{"activation": "swiglu", "parallel_block": false, "init_std_up": 0.0218}
Each number is 500 + 25 x the weight over the matrix's rms, rounded and kept within 0 to 999. Layers, rows and columns count from 0. Numbers have three digits each.

# layer 5 attention value, 576x576, rms 0.148, rows 388-424, columns 192-383
520478531528524474500500484479460515509467483518528466493541521510509494503515509513489507457482512485485505472493526502509513462477474509539476459466484516472506483511498521520481484471457518521492542470470546504473483496477516467537499556475507493504476483506478508491565481481527473502457518527499540501513508526553462509438498502493508485463495490478518479473459491501471520528500501514492485479490493496529502486514495520481487510478483501474509513488515510496504485488522498460487505506516493480494521444531416506492520463500512491535467461470504544494515504472539496531
527485464532556488509505492506454490468468479498504487523487485491490489475512478504487496506520536520485459529490498514460522512492481516472481481472475459492528529507510444471467483530514519479488515484463491488525505500497455500476483511524506555525531535506475529485511510510503464517478507502498500479508497491520487473480493486514475518507518493547502529532454500469462471453477520534513498491500497502486478502457506546496509494491511486509490459515482494524471533500522506513490479503490454506495498499506504512490515480497555487477488517457513501508502493480502500500
471504484501499460475486508524528533504454538467513540526505505514493502479484498515532489502502490488459536464473506470477471523528511528510517485503468509448517497533495464457507509477470493536481490503499493472483509498520470506473495474528500511504501499502561461496479531493494506474492488491480457520488483478524500488508492528523472486540485552472518518554515504522484491500541466514509469524519517476487513498501505487503486523546480488484533562464482522521472493491481490506497499510479489449493473492493493493465516476491509475544518478544480536527510475505505524498
455515485509498503507526497521481539507487496472523501510518547547507506487520505480501533509451519513478491484468528521503531497490496483538490510525486478549492502520456492485520499513505505493478538476476464467425497518542484487499539502507491508526536514499536493508477478474499524511546484471511498500487463427503487522494508489518517495494513501456509517498453521516515512511550480505523521466482493529511493449507511510496516509525520502515533517483482488519510485447559517499495464499486485536539528472514558518515465507513512492496504493533443492514456500529481535468
485545492524522476504456479518488447487496511534495514513471525496487476515510474477457503482511513464507491488509458484464502537509508483510504482532486512506471471509481474499489493488511547536472477506496488462515505531494514532506513499522558513531513539493516517510486476495524503474464489499488497522494518472488498487483485504509501499496508482501491508496428494495481512549492512448449529494497484526463522521495493454494512492529485496516505494534464489491493534507491547541524486474500508530512497469506533527466506488478515481537494470476481452504516459523485496504
494508475512468499490463529460501459478488507505488455529448502511484471493515504516479480548524454514507453530511507491499521464494513480467507570488523488509530484488484465500456514482502533516525484525441489517476484540476525527519482477487500508498468479482504506528490533473539521513530501496507500505554461517531550472467522514496522499477540558533499527518426517559530458548504508520465481507537459524500512502514503467494520475496490486474479517509509501519524521470532477560494483526480496505497585475476492508538508527523442480461500502462497472440478455544519520493
496520456477462502559516521471522495479494538556490510506506518538465540486479483498477489517500512472503516514501477543496491499448461500492495506518492455534518495490468526503471465499510505498512487520478486500559475507507514511454510476514491482514487536529507489507510515499517523541491552531501541471516491536466499487488491505473545499476489501493478505501451495496482482460464480468535494453508494477466517497537530552586521502512504477529531437511494475511450476540493561479487486466484523487509506491543567512513527538487503491483504457452483485504514535543500503496
490496495489488473461483511510497442527492497485545479487544495523539494498440539560476539499488522473468528520488469510519509498534503494437581491553514519520527524499491488472514500463499489502489470507538490438500504512471471507477539456508495512461510520517472499449519476499507478416484468489492531490553508479500495469484520501487461489497485450459455479490430479483458499538523491478535536494511507532508521481496466489507511516510509511497509490480499495530476511512500446480478468526497521496491536506531482483506502488457533504485479526519504532448490506504518515522
483477473492497477513518518498457511515520505504535500495503511488522455516482534502495501491493501475452513530522509510502509487475493505519547494468519509487511473567467503552502505510489514513490514473510518431507506524516494508477499461481474535478495533442458516463505473503495524466489513545479498502499516531533505524495465508496515495520489494500540504486488464456525521531515487502513488474480504495492476510513472504538480491538489497487525496501467512510485522483491487484515497512484466496512501502459493503535460467455507523504496514504480511478556478474534500521
497488501509488505484548465522477465493477495443504511531509508487514466504512469497459507515483557547502499483500531541520490501503491475554497516465533481469502471502519520519504541541569532487539506506482550520525501522485534508499523473521484485516481480503532486513519540515476468523503545522508511503488485477491546472514532537494510479449497500469471469536496520497537525471461532510504527518485498493463519489490511485496486496507473492485551495511495534513470507494484486465558460512477498499521441500460524504476510513476523494532472498481547527486477502481491517513
514457489551531533496469491498502460504513469500548512507551519485548481506510527527544506492514510498500494492482523525534457507485452508517541467496533539485510474543511490548472530461488490479459480522492545474513513447478503490496474536517489507545476521538525478466540492505503465511500490516522512485523467496524461526524516496506507491461529461504511506494484496538519498501503524456502505527489521521503495477491475458508482492504506503500528498454489492512519488525515488544496474458490485495528466553499500496512503550462492483536524447502493516483509479516510526514
512505462532496488532479490503447507505481537546516498497461500469509509534473481532504511539480513491461514522500506482491479496509478517478516502538508490512521513532463513492513453528484528548492498490505520512473504498492505487464472462503522478489507498486493511497518476485494532497481484487495540468571490466493490475493504511461500482492524517477507505497477484501486490531523480499506527517488474493490513563519470493525491555513461471488522446551470495491509480508509496493516515501477493501474535488537506492508465491531498522505524534544483509495505466522516476494
492520523508489530514469479488487464507488494500497489522504489524542452501468523523467519529501490494475515540508512504511496567539477501508515508461469472484523515469561460492505513525479489498519488501542517472525481486496507489486510481482519506497505538517469482470514507484493524502492470516507489513497520517512513484512505510500512479524474486490475472489498498528496495508502480499519534508498545510502494543510494498495530531491529524533504515512496535530477531476478496510476514477510510525495493497486518515454485498500518469515510489509538493501504485487509502520
491507514490521485516524506513514472498532482478496477481497535486504496506494457508494511498496495515514446470527509491485530522496555510505538512524449492550500497498511516496528491472509472513533466478477501519500492476497517493484543481519504545459467538507506481574506500501511496482496494509497502474481542516550500492514527500472552521479499480514497477510543492475537467506488528461476487501516504473504476442481486537482501454528522482494506451518515468479509505530527503489511473464494537468501497486461467487502494478489484481496511494490507484462524512481523480493
520470508550478486474522557489470502528491542465505503516472482504530500463479488496502466463431481499501476560496522472523531480530478490534459539473514525462491501502541511515520492482490505480548511473518480527535481511541513484538481485515508511527497539517508489534521526494517506513517514466499538503510490483523477485481541461519512490531486509498518486486490520490453463458507469479449448523511537442516482496501487461496517459541481467529556515472540489480481495515460468517495520526532496496525517505512441498515522514510526496506513485516481457499518478486505532486
477519486481502479471495542499502534509546498489486533513481496498505539484516529471455484505531494482493498557497489464497510449499468518509515525507499557503463494465465506510503489440463512476503505483510531480469509487495523497527490498546491472502486522501545527550470470477497504476500460499512484514474509504526475499503524529507501525505481481505484472508502511487497499495474515517490490506569482506475528492501563513480482470513473521524493527440486503507529505524489501539474486477538519470513523489547429528505524450480512487491556501512510502458473500486539526533
501476516487522534492516529457508527523511490500515504473488502492501488465529528493455466455532499528504520462503520478509505479541516457501474496548460436522492546504473482491515500453476489527445512482479488479491480499482517473452501553508499507485496500508469548481509501534507522524479472506546512514496494517470544537520480504485480503509473473482461522501509517482540482490498485486530483486487499455457491548467528512496543539492540470527453477542499502504488488520489492496517472508487550473522531485552487528530499517495548547494501511511509502552518509510504485531
532498515519475492523519542486507525511519519491454495516539470533496501483523434473530505548496505549465486514519501504485482488494450529502519548472490498506496478497578497482489506511464497464473487531519516517521492497528495475493496551497467453467542485522516489473501526483495488462511545493494545498512498516457519486510515517480508469505491533491524488517494520495491506471474506468493506542480495492495508513500466546512481464466503505541496495505511491495499510504477502468502513513532507513499484502490488505469455498552495490500509457475475461470520535499491521478
509502480493507468501466494592502515527490510477480478539493502518514512515520516506448504452526505515459451534494510524472492431484497526490527500496523540508489501484478475490545508450412493480498449510526475508470481520504480538506483466493511498525469480506457520512465494468528470479469480492508502475513488507512518509495502512495534513529501550522517502498526530472516516501502462504476533505553499499512506458501506522487517468499507471447481508523467514502501482502531503501465499503538486501481518511464403477494483527522478515476466501500503468447456487508519508543
483477535533480484542472503532479500508470502502471452476509517505474482506489487463459501453454485512473530448510506477481502519520525475542482470502480452519492487510511518513546513479472502473472468485513463536471491497511494515471492494491503540541542485515499540516529500473488520496502489522490505516500489523479516519520492505503486473463507526526513484472488475483545462511520523489510492488487529511521481533528477490469517480494519499471526543488500481491509499457472493485535476494504502552529524494542480488522507521482510478514519510477455479495475511471485499509
481507532522492461502514541533507518445503526539513495483526522509542515524491490521513519514446525502489462543469517490510432462493477535509507533529505516526492509496538455539527492518435520516470498479492480492465520478517456524528496549535515491515472495534521505484511494486506470478503534509519479495479540557502471513497478476502558485534495478519516533499517487496475514487523527530489525528510511552512493498549512601484479495521483500495452489522465483490472530482559491470469459534520490514531530468501483504487493517532474469497518517498457522493516474457494447534
506520504454482481526511523484534495499499518480530499461470480466499548487505497544453490486485473510487423438507451470501490530506514456477523488504485473479477531480498508538462448487490479487463507543490491490507468490546521523432498470484487485523490532498505496477518501535507494498537501518469441536512500553492496515491490524500521502516510479505483506468518485484535476519480488533490504482469466482482544515505511529508484487508522451495473467434452432512500507543452523500522516474505524476512496537490489492514512508508548506513503533527483451457508525517502507528
508516551491491475495483554489511505465518468519552507465520487466524533488462518524494540536529530518521500515487522515468491543494471558530522499473448522506487502545498538498478477464494484476477502477483531457552504487502499485540426531515503516523461503492472536509487493510484500450510513530492530522470536467499519486463472521484478472486525497514504446502518478502502510497492494516501458498508487568529534513483456496536461468514486509480533512534477493515488480460471496508474524504474538495499520464508413500481511459523523496489518492509510446510503468498491503522
488479521529511562513475540514406520487479499502531506529477524494517544513524508496510537536551526502464519513481515479521455459470449500470504504480515540487468493524502490470519518468520500498454460450504522489489513476479499517501498495520540497479510459518484480511468504504498509431483524512486473459452526509496496514460535493480474477510446505517494491520548513553521490465521472461488484535503454493496491492529472466466480497498490499536524512542471526512474490463511493467501509551544480491525512475535418494516528509504497497482499446526475493532542476451449498472
453524475509537492488471466519517507589464508464541497500506459542497492503512499515508502521536491463503492492476508485468512485519501495511465462477513505508470561501517521473497496482499487509508538518480526503519514522511505493443488491500486494535558490467479455486523483469495509485507468508476451507505499528493507535538475464482511498493495493531486531529516456530463496524492512487493534473493456483489524481467502498474510524512509450507525474550507545489509522487479484483503513515501470495459502500507526544470484507501523483528523520492513507504533523494495491475
546520509515465468509511513472476512520491457501542540516509512521471567516535470535509430497475525501502495472504513544494510460509469507509523474487464502504523513480514477525489510490464491516532533507482481468492556512549470520485467492509473472479489526540457458501472513493535483519479521520461485514495476541498525487464540484504519556478498524531526474449474492492459522564532528492519498475520503512481495506476467464498496473529479501505494513493494494522526510506513515507500479517480462500542478476521505472480446498521503454516461495482485486488531506503491534513
505521507504493508492455490512481472458458512467521512456514538501508521540514498508494516501530512471485510454502545484499504495499496465517515544490514520496528487511500509483513509482509488529513470486494493540519511497510521465532499502478473491496496454521487494470543517528478516512474474527562492485514467498498523477501476471535448535506542578484526581502466551511509500484432436476498498496497507509486508561507516469466529486508497467543521470524520442547458483491543484514489500493484448504485469482461462487533473497499512492499474516467482506514516487532518507524
460502497471493524524535527541515518523480534558509462511480517528466463527433503512519456496507519505462510530540505503542492495500520501487504524466531507530484519464459470497437481453505494494486470508489512455465512488502483531492467469478485448508506472520510504519494495520491506478536514491512483482506493477500490497463492521487459472517517495488497509503495496497519455493490482551498513491475467478495478498484476489530498505529538512529466471493535499473525522508490493491528545511492557537483517496552489454464500460509493491495513489462484511536513515552501521504
449483462524463498498550532501531483481513475500485502498492542489526530501551486447522525439526483485469498517498517516537475508520463459494523529484512525489551506495494528463490496494490524535514487495476512498542496492510515520530511507488517467493504489492534522513532465534524499468492524468480542561517483518531451502524495463518516482522513524502511536472492516465490498510459508509475515506552492500507549492504514524497537453491464496487539515470507507533530489470482472481521510505505532516485482504502447485493472494532506516465522539530458500481531510416529498497
480512511500450444499481507538507458532493548521476443525520494475507516519517480444502462528511489498511505518475529549484489494508518528491531445482505505486483498504490521577462520483486507507489495501484513519456504499483495486507505468498455510551506526496469488520489501455523454489512483502503484497479520497505464476501509505494501488524442531536523539494495487499509474490473466513521502474448541488548507488505508531478514454456540497502515487553507478537467495487495494526511517489499493463509514504510503485444524472509523494514503478471496530496505487512490500486
550463485491502494503463550499517490535521485517478494510463528506474464518464502539512488506507517516492572446483442484498470501490478461525502508510519497469495502515487480527453512430509529490498531507487522503497480463517500447526512474472503537543503458472526515497475498493481483485545519488504506511437483501510502519463510486525504516498502514506497478509528495474509533492470497496468519458462474494517516532540502496502481511477485531547511501518476471476542528514478527487517510525502551497531479448503490511507518498543487493495536480483526538529484493492487454493
508471540500510504514500463480499503510493508502462511482454498496519494489522482491500520526514527474483509485479496504453462509524470510499502487507526470471490506513499499509516520511469534519484506471473480475502511517478512473488508549505511439485494528507511510486517519525487512543500525485456484548508505551537511476484461485484425511501501487524493494475534533532489498500501506464506497512487504508464542512503465491516533510510490510547511489495544475481503481476491476504518530484469520509505508465484455456499488466442507525514522500475518505495522484485467545514
413482494465513456492508485479526516510514493498545497495496488502471516505491506495475472476488499489527487459486501482466480459471475488450489504499498482495495459502518505549510469523491507532555495480514510541506492492528491537474463472523479521518513501512493523485526513526515501528514446509551486441481490534471489482451475495482526515523508531492513494494513528469471516518505530529494494522475512462505484552520505444502516520502514464487505455498481469486504505493519506503507499503461499520503523454527468531481509508529479506492548464486506523518513465502524492518
488520508507477515540504429495495495503505490499464516513494561549531525489485457462526497518464472521524551535487498562491469507462470525452485457469491523490505508532516517513454490539474485501497501477475484453484478484509491494495522501462535480510477538508498484486506478485475525507490515502474504506487509501541483466483481496469517516473485517522527518484507458450508439517508528544499541498521454500516529486474521507495467543510521502498494529520470505466480479491541507500496477501510549493490518497541543536493462492496519494502469504473510503512514515443455461506
481485492498512523521535521492494473489462514471504479533545490492514499540458514543497494519488522511491504546523458487476493495509465472459508515536487478507504555509480566498474498475467491436529535486542513471529485500497535510522473520552483508456501540487467505502504494514511532473528496499507499479549507532483477470474499511502509529467531546507531502519490480518506508516498490534515481460531512514486512511491480511517484492528517512496507547526487505488501483499506455489492495508492541448448486447521455483509458473470503468476513500513519435470462524520508481555
495489509457452474507477526520499513537507496465483459494492484539500470495520471514513486504514509510519500548512502504515498480520492492527433455491483484497513494506458468532510521468506504449501471494500503463531482508489472494523514495503533493510487509488550504516524512473518501502473486500508519526496491507535508508457559519517465484538497523566449516521458495511459506514488497500478532510527489533523500502554466498479537500510541494480479522553512476522501485461483502519486480488533510486486534482499432537476508503529506551474520483513483504532484507463514524517
475484508458500472518502544488495512469502472512547530510501529470487479503513515569498513520517522514506498493513497513467534475476544523504538468500513528485525472482470524494486492499482503517508498463486459510560477520512487513488480454478503517532489515501514500509447491485486492498515483483501505532468497493509488486528525472492455521505461519509478475506481487467488483474544490520512474504503475474525506465499516551500506514501535471502476524458480520512471472537514520505511537512514486480494471515479473479493483498533500482489499492533495524512502512487468505499
# layer 5 attention output (transposed), 576x576, rms 0.423, rows 388-423, columns 192-383
502508512479478549465561505521502507479514495518513502499551500489476496449473509494517509531478488513551519500495508517514495524522509453488500521489472513489498470515530506495502491477517474486495502513537505486503515463503496498468471464505502505484496482511547518535476529487457517482516479471529485522516511494501487491489505490530460483539489458484496507517513489517528495523487484516523460518505526509497472504462489479511485514508536525483495492490490490525548501468472516536512504492469499511534477523458435497471510486511500496474502516473495474514524505529493494488
475487524542497494510523459513530518511487524576524517507472497470532491528527492535521460488493479463505510482506500497506429493481525528490539495517533480433501495508459538522498521495487507531491503506513509484494515526503494479513451479477491481469489500495535481510438489505500498543511500522527491524512509513489513531496520496508506503520533514492463512470515495502531503504532482468535493488504490525489519521479479502495534515506500487532524485516484469483487501514504490490535514472492518502492507532486490476499471486487530505507517500512502476493503473495501511512
516526506516466519530506478535474502486483492496477510469482482456498514535523487514507507529463503504485464517483521513505528538474461499469451472468490504526540495510502514517483487534535471500493472501481532481472499483523463504487471485500492533497516499503482454484511487507481485536444480485481492480509495493524507482468484513480505482544513511499494456482508521476506532532486540468532471453494490554503467498509491502482517454497515495506490511508515514519522490545492479503488454520548453538552540502511499519529526492506503482492496502504492494519494477507437510513
533509501483476496458529510502542468490498512540489500483475519480526472519485450519507509489470493490523477518514481498496503450486476492507488518484490492495498488493514489487524525458509494522498473505475546463502525530494538508514473484542478507483496467533485493524492465481503458450490505516568484514520492523518515508495477483524485527526519544515528510503493511484485524499499507468522467493489508518493478522486453528497507498478454514506481524495510470526518486479456524511529515526525515505476490491503514464517522504512558530507540502454531509537475503465536501489
482514518498496515483518472510500516509524480476530523483478478537532479479467517497582538514479484480475531505522534497481515493500465532492515518530464495518503514495508474503485527497497466521503497453512485498517496508495472461467505512489502530500507506491495499484497502498459513502535531505496507497470504497498496516467473444514492492471528492491485499523523526492512509506475544521495540452487531500516486541511515514530469518521547514489481494494497490517477529512498502443466540509531467486490534541490450526491480491525522482489490540524518555506482516490481491496
464492489502508514464498501510507488496479530496483484485503483508527521513484528496472509493530521496520520469533505525504531505510462515490560511476475531491482469512502513525513497505521504482492505522508503485468519466534556470508492501506465511494477524478512538542501511504483465497503476522497524495449503479484464516477525492504481519481520441514522513476480493500482519470498527460523511521499480461453504530537535505552484502519458484516493529496512494518526523464490498491523537511449487514471446498508489511503496514526499498504520502497496485525521500495501453529
499462514513506497509500542511441517494483480477480523469464507462513503454502508519510488478510473517485508461496490499526488465518510552474497481517502518501519473512521523503505499495519493473491484516463470463508458490522470522519545571498501465483464496537470519512491482529486519476515477537501487488479531487501473512488554511519476515456535527507510509512447496563508504456484490492510481497512470503505553489463467505493475533524499530480460547490518513520509532490496454517505503452491490511493467481482581500546478515478521528499498517522490544522493486503530471466
482541554549459517497470527524510491545520493495497539481492444474470479512524516492530482512508506486477469517534524529510493503517517473488484482499461474496525443452481514508489509505493475504497488490493479493514491543532520467476513508502491506536512457497544499524493523512500501487513530529496530534475508509492511485508490473461508476539511491513517506498543462489505458463519485469466515481513515480487496547526477497541473472492516520504497517473503490498481552518501559497520491446496521489527525512495597471521452495475480463512520548444519454523482487496476487496
487550528517516477515482502522533522512498490499458496487510513483494510499527528479467507528527499499481500496480475515493522494481482516460485529559492498500485545470492461476491487463536501527461474510517489524475539503505483463510498514472503487529534454570492498554475523504504528570533512498481479497478531473507505500512502497473521552516509521486487491523508476530487533521523502515520481494500491508484509501503539519467485489502547490501488495513518490501514507498490487506533462457497507505467524499550467493488526491467511452462509530476507499516505509496501506482
459521516443507502453511526488518501463475525543491505499538506499465511480514500493496470522531504485510526482508500512518537507527531509507517511525535494518494504494513474494456485437476513495526505492515521507488490492474510520493488530508494553505521511504455538456495512465502530516515494509531495492498580508512500520529455483533482525507498498498480519495500482524461486530489468517508498521493516480531449492495520489502511489485464499541470474513492477459515508515519487494439514493500471488505500479500489538528513516552517543498498501530487499526478517489500499479
516495504478504521460495498534535504490488538490487493501490489499472511526490492482528442497533476478481514512534477516469531506528502485506451498471507478486494496476482509448507506511513481493508501421505488534482489497488485513486539511544517489486489468480513511497504476444475469518554500499507472530436481515525503467493499481489509503523454556462527462510501497493492494526480453482478510532514508478470498491509508491475501540532528523534509516494477474490479511523477525505513494501490531505480469500462549491497478498494482513503518493532533494509505507517480508500
508494513489508506486516506499501505515519507487493490491477503480502509490482536482507470476482523495512466517490504474509465465501524504510501462490523491513512494508506490506480499495510495492486492491508503487495494528521458520512489448481518492510493510521496519465487541521500489525499547489516521476503503495499495494460516521511499539531485525486481485526477480500498512497500528489511497469513498473483540503496511526502505466502507513518481520508502540532487511501481508490521490511487508488505507532479464538518524511478509456513480470476469517529507500508507504517
483461469500511459480494499499504507516482459441500540464483505443551504542500520493533515522513487520496535481463488481475474485497494516505486511484499499513494484523505526485518505446496486517468502478509488539515483507502491495521499466503492461543488466465492473499509506522525534525512525503512501491464476527500499499510511526519477482482515490507514527476489517460507483509528487484486500498523497500473494512495500497522486467465488484518462506510518458493509499477529493501505495542480514476547517507514517491559506501487467488505505504507516489490518516507500515475
480511518507467520503481522499480535486462528504510494502506482499486510468497515496513489514472506517520523483499528509511511469494499508518462493489514457477516498512528482490458487504507502504508507504499484481522511534514517555525469520463529468539488514524517538445488514481488504539477500510462486537444457505496474545483523530494497552466518481467512503488490498493508517509485510508561467498479528516511519519498508497510518572502519484496483490474507497479541503473509484509464528498477482533473491504525471464490523498482524497517487554476496524469517490474529548508
504512519470513503454487473503497496485470465508514520463481517475502535474465488465552504524538507507470473476461537483517450500505444468520474501513474510490500458485488512489518541502481531463506506512528535462492509492485508508456530527506495497501519487469486508499509501515526496499458495510507524519509517514516462521512477514505489492456495473558468512493502497503536510508468535513486509478500500491521555534504473499494497475467527534465498518496507502501487527502530527507511539491506514470483503517518392487508532515512526510510498515509510447497461470487521496503
482472493489521479479502483474465471500465502494514496486506506545484484478456495483511496497516491495510534536495512518538507501498485458477475449480493485478484534491510533481506522504475517500504488524472467480501486488491504486485492508498516509496495501544489518518506537524478480497483503552501524545499498539485512524508513477510530505508517461503501497446491494483501468508484480521534528481456482525508512523496477488508491503505483484484500479539504486500507515526497519483458545506503493513483500526490550503505504512461518496466496461518531475509489512505498495500
475539529526528509492514547510490505489463512482500528440493501497540502499498495514463498503480479501494489518527482498511477474499501471546506511467548522499497456497525503557536471515474505463519512508516491523527536498504481481503434512451505487488491526505542511536517482456503501490517554513463521493509462503486474487485500491497518515492522498492524484483506504479479477492526473470454494491522509498546538538511479512504504493486474500445528503521512498473509511501486446505547492476506486501514524508496504468499533501469516506517542520466503538506489526549495524538
475513499482508516519502509518493512475421473507489533483476506496509554499533485492503469446513467492524549539480496500454507489521546480481497483529500493499509495484453483520526485485505494493482516479484494485488505476501532446495462524497505515512509526487542524519532511475493491509479529510554512509484472482521511516447488525526539537480473464497493498478513495518498500499498520496499470461515458534479504522513493497510523487554505474470487531419522469497463479466520466492548494511515487503508523466518476492514511541442465522530504511512471502528485488491501454515
476502504492475511489485506511512486524502524505535505482490486466492510488507460508495508499505489475499533510504488498568500531514507492497489522520480504488494502484514502488468521482507512516485481486503504481492553494526506509518524464531500541516547525452504537535505517506490505499511531532512478477539488500525516537517503517496483522510555465478517519515482506530457470505522499480519453482509486491531513429533496479460486487540470523496485506460475469496505486477476502577522497495509519541541482502507477523491500518529515481481515457500476507554493533509499513501
528506469515486527532486515453497502498500506470519537511482495442516488495451504498563513514504495473488478538446483472469502495470489492446485530512479538488504513457530490479489528499488513497502498486561512481511478548526503482511517494468508494480487515484497513496503504530481498498496494526498539520507484465510538528477506488488488521519503490480515526518500518483504514495477490459507475465495502482485517518526539517517523519465479493476510511493529517544500525512499520502525516488471537471445476472511547507499532484513494506521558510488492508519504477504496496476
522493525489499525508510484520501516476506500473495455490464504458472475484537486491474492476462498493487509494461513494505510487496512472477510507470546515487496530485522525495500523463492516482540474511510489530505511507533535510483461429488532538507507502479481511530496489492522502522481491510523476506485466458509515490506487511450471511532510525506492485478508474481475458505489492457493470490485490491483551486457473485514454464499493498464516503512561500476549493474473528513495514511493525460498544501490437511478512492510523501523495467509483468530467537498507494492
461466504521491458519530477468490488456493519460489500521510505522507471503469489508499495536503466522511499529514511515498500507512460546507504495516483473502492499524488519516489512513505479511502485494483468500482479504457420491471478525534467493474506434536471556495507490511484499522540508523506513509459497452511501491515495505543482525505517517456517512517503489519475484504443482488509501482496508519494509468456462483505504534518467508500543480546540512489557471454499474502495485516466492506504511497531475487491484482465524478516489544493471485487541494556515463482
490533491499537483533497481532486462472472508532457513549536506517473530529483464534524459446526488492490527456531501517485505509485501483481530485504504498487484486541484530496483527494486508471494488505498503488488460477489506512511535494532521515494529482530498500519509475514504537533476508505461476514486486523526487486499505478478493476539469498471523466502510487485490507541503478500487541494501525485483443453504532463471523494452502495547517495488505516504498471500486514500480476449475505514526528519523302519499495550440504489523515492533496515511534482489463474466
531509519506486487510496519530510503542529523505495515463494464505476491472479507501535492501453508521471477507460476510498497468502502543529464469479485493491553524500487475510500524465461503466479510526476493509498497493522454501500495478518470469513489519483528444497543472494493528497466520496511479527500510500520478500515460518535510484525493503508507475494521506463461519534474511492476520493492516485507469489508479471526500507513516500491489505516517491493521486487472481525506495479475505482526527522541443504485501490529471497519493494520520502531507478524518527470
511439497470498465476502469467476471524512511492495490495457475489540466466494493489523470512504458523507501510474480464509453529505496514520509493500511474496511534547528473530531507539484524490478491496506455507482485491460485465518524431492444460443484540546484467486483513528486526515515510477548533487475502464467499502467492503508511499512468495501526519514516523454523513518498496506469506510464513565479460507513521461521528517508522518506486547467511512535499478510484514497514525538523532509497503487490571513491507478474471502498486490503480535510478487451482493467
479481517487524517518469500520525511496504534495461492540471509525512481480520480513502560496525475472496482531492478489490534525513475494501494526457495497516513447504507517463551490482501533516472465499493508476509505525490535468495521500489509532503484509499546479484503521508487482502494564475482514499499537520527507472502491517472510502484514482469505514517527491532535504479472479487472531488491483481480503473497491505508480554508509506503495509496513490505492540469500487497509513491512452514499504481479538522528533533524492537483505477498499502507473483453500491489
510500480526488492514523521528485528512475504503469485500498464482519495532482495489506466498486519539511479513501470492507497506493518507499509484499511509505518497486520487508474468468511521531479530495508533504511501532514473509548511504476507512517519489497484479492482495516506497538549488514531502451490496524489488518506544528482517478480492490501473477515484526520507523482515502472506478503462533505513513507488504489531476507501470504516539499497497536470481515491486499509518520510494530511482522491488325478489493528484515496508507529515521479526490497485548527491
523512488496532481523488490457473509455501502488470488461495520462473502533538477479531491474487506503519497520513489498498495520526502471470548518490493486540516498516514515529534515529544482470519541469484440493494484513543488490508468501549491520485529476498529539520477482474527495537496511504522528515519501510464499513484510489505525510490514510490525505479527503522439526499479515483493470487514540501497510525480462481466490495487511530479504537505489459504489529502498480484455476509484511509490475519492469533518456541486542496483530507499489484467504513474474505523
496484502486491483489441481513488513541480511496509511512501499499449527483450539508482499484476501527507515488498518496517523435481532508470471493527503547515462520520508493491496529487517506503512524499507484492453476510516486520523515499521475543484526469492508530457443523490484504529500442519529475453457560527491521532495515490482470492471478474498505494487502501500500506474477501539519511479496561511495491515533515475474500492462514485499510496486505500520511488469499502513490476479482525471519529484502503508509533501495515480534470478513491503521517501520469437470
501453529477487516553543511531493491501543482495486553494494500494525489485515472536508511467483514508522506502517462486502513496479552504454490519548517510498523499548520510434505523532505485561489484527475495505500493506478526555473483504495537549507474474471521504469511523497502485522505477504557515487440499471471518505500494493477517469508500451485502544509488499506477503472469515479489480510506497487512502471473486479489485503537518536470504530478506530503501509515474515507484472477501499529504505461439512537493496494488514495447483496514479498492512490478482498496
505515502494471505502498489453480520487489491486480531515521513532502460493489469481482525513502499504509497538469502522478543502499524520487501498544414534478508525475523520512480537513484520533492520485495533490508501511452527493483500494523483482479525492527528502505529538538540495526500535498497500494538512496499475476529493481473512524523449493518486512495500507534492496517486473512506486516519506477487453487432474530498503491480502485504516498500508500478490509528471472468505503520486492487486466456503528501470495498508496443475508490514493525472485512498502504509
503504498489541483476492527480469516462503449502520519522504472514471507484487484533500498483480517527506488477515475480514514476493580517502502529481485493538442515520484492506475453514492506476486495505506519482451519488528496503519481530495516508534512517558523481513488507483478525520509474536520581494509485479478539520530502509512555528470501496497505480527508489494531508455470506501515470481516506489532495516508522506505470503515511476451485509487477492537502503513543496493482495504536526478528522507506487499475518482477516530485511522481486479506485517514491450495
526512504508498483507481523502487489515511507522495526509497496490507440494504539540479492488488501477469497565497480494542495508482517555491500484517509518505475537478453517490496548506544476534484495510506494487527560465484454477507494562469485498509515540475486499501521472524513500478516548480512501498497485485549493510455511501501487513519490463535493501523495504523491501485496487466474464501486539504483516486488532534496496486512497521505526487498521473497486505493474495478497521506517492502515484482480480491487510471471452499511519491506506506463500479494471523484
509457485505506498470461478503505511465527518514501482516502519494483480502530529485490485471450518502479474498476508496493470503475530548487482543517534485519506502499489523482496494482471529518511457477502518530520528503494498495507475468464518542512494510481486500480496522496490514521500504481497476505489523512519501490509495509513523538474523485512494471499484444522509496470479491483502454513553521524505450528474519471476455468489527512487507521501524518482542515539460554508501492507444492483514547479496495469490502524532491498477484507485455460478520521534543471466
519526458494479492545510463479475470480523512541488476496480512494490487468494487461522505496526476485510514463474540472519536494490519483499516485486508509465479502509459486501509491489505505477512492518506512496477511535507478509484497473506498507515484489501476527484503508454486500533475485545491551490516513513497509538513469509494506531483501454557485464503488494510474475524522484483507518514516502554494482533518495504509518469512483496519496462506538489506500517474462536486514505482493455532529464516480509498531491510505538508503530513487500514462514523500505499469
480457519510481494500502518466492501493486473491482562481502479476468481503454488536508509494515490447444572496514514474525490506468499513463537493484526513455508506490485508452456515501486507497465542487488504538476511542514503518478491496495464520519498530476511487553521490533526443522507500501464506539476513510512510500479508478499539503496479486495563534466503519488535487542487484478543481515545500507507505472511469496488493493496519489492505521468485493483488476525494523508502489494527497530543488506555531475474508503502478508500514503496474488529479497499488472494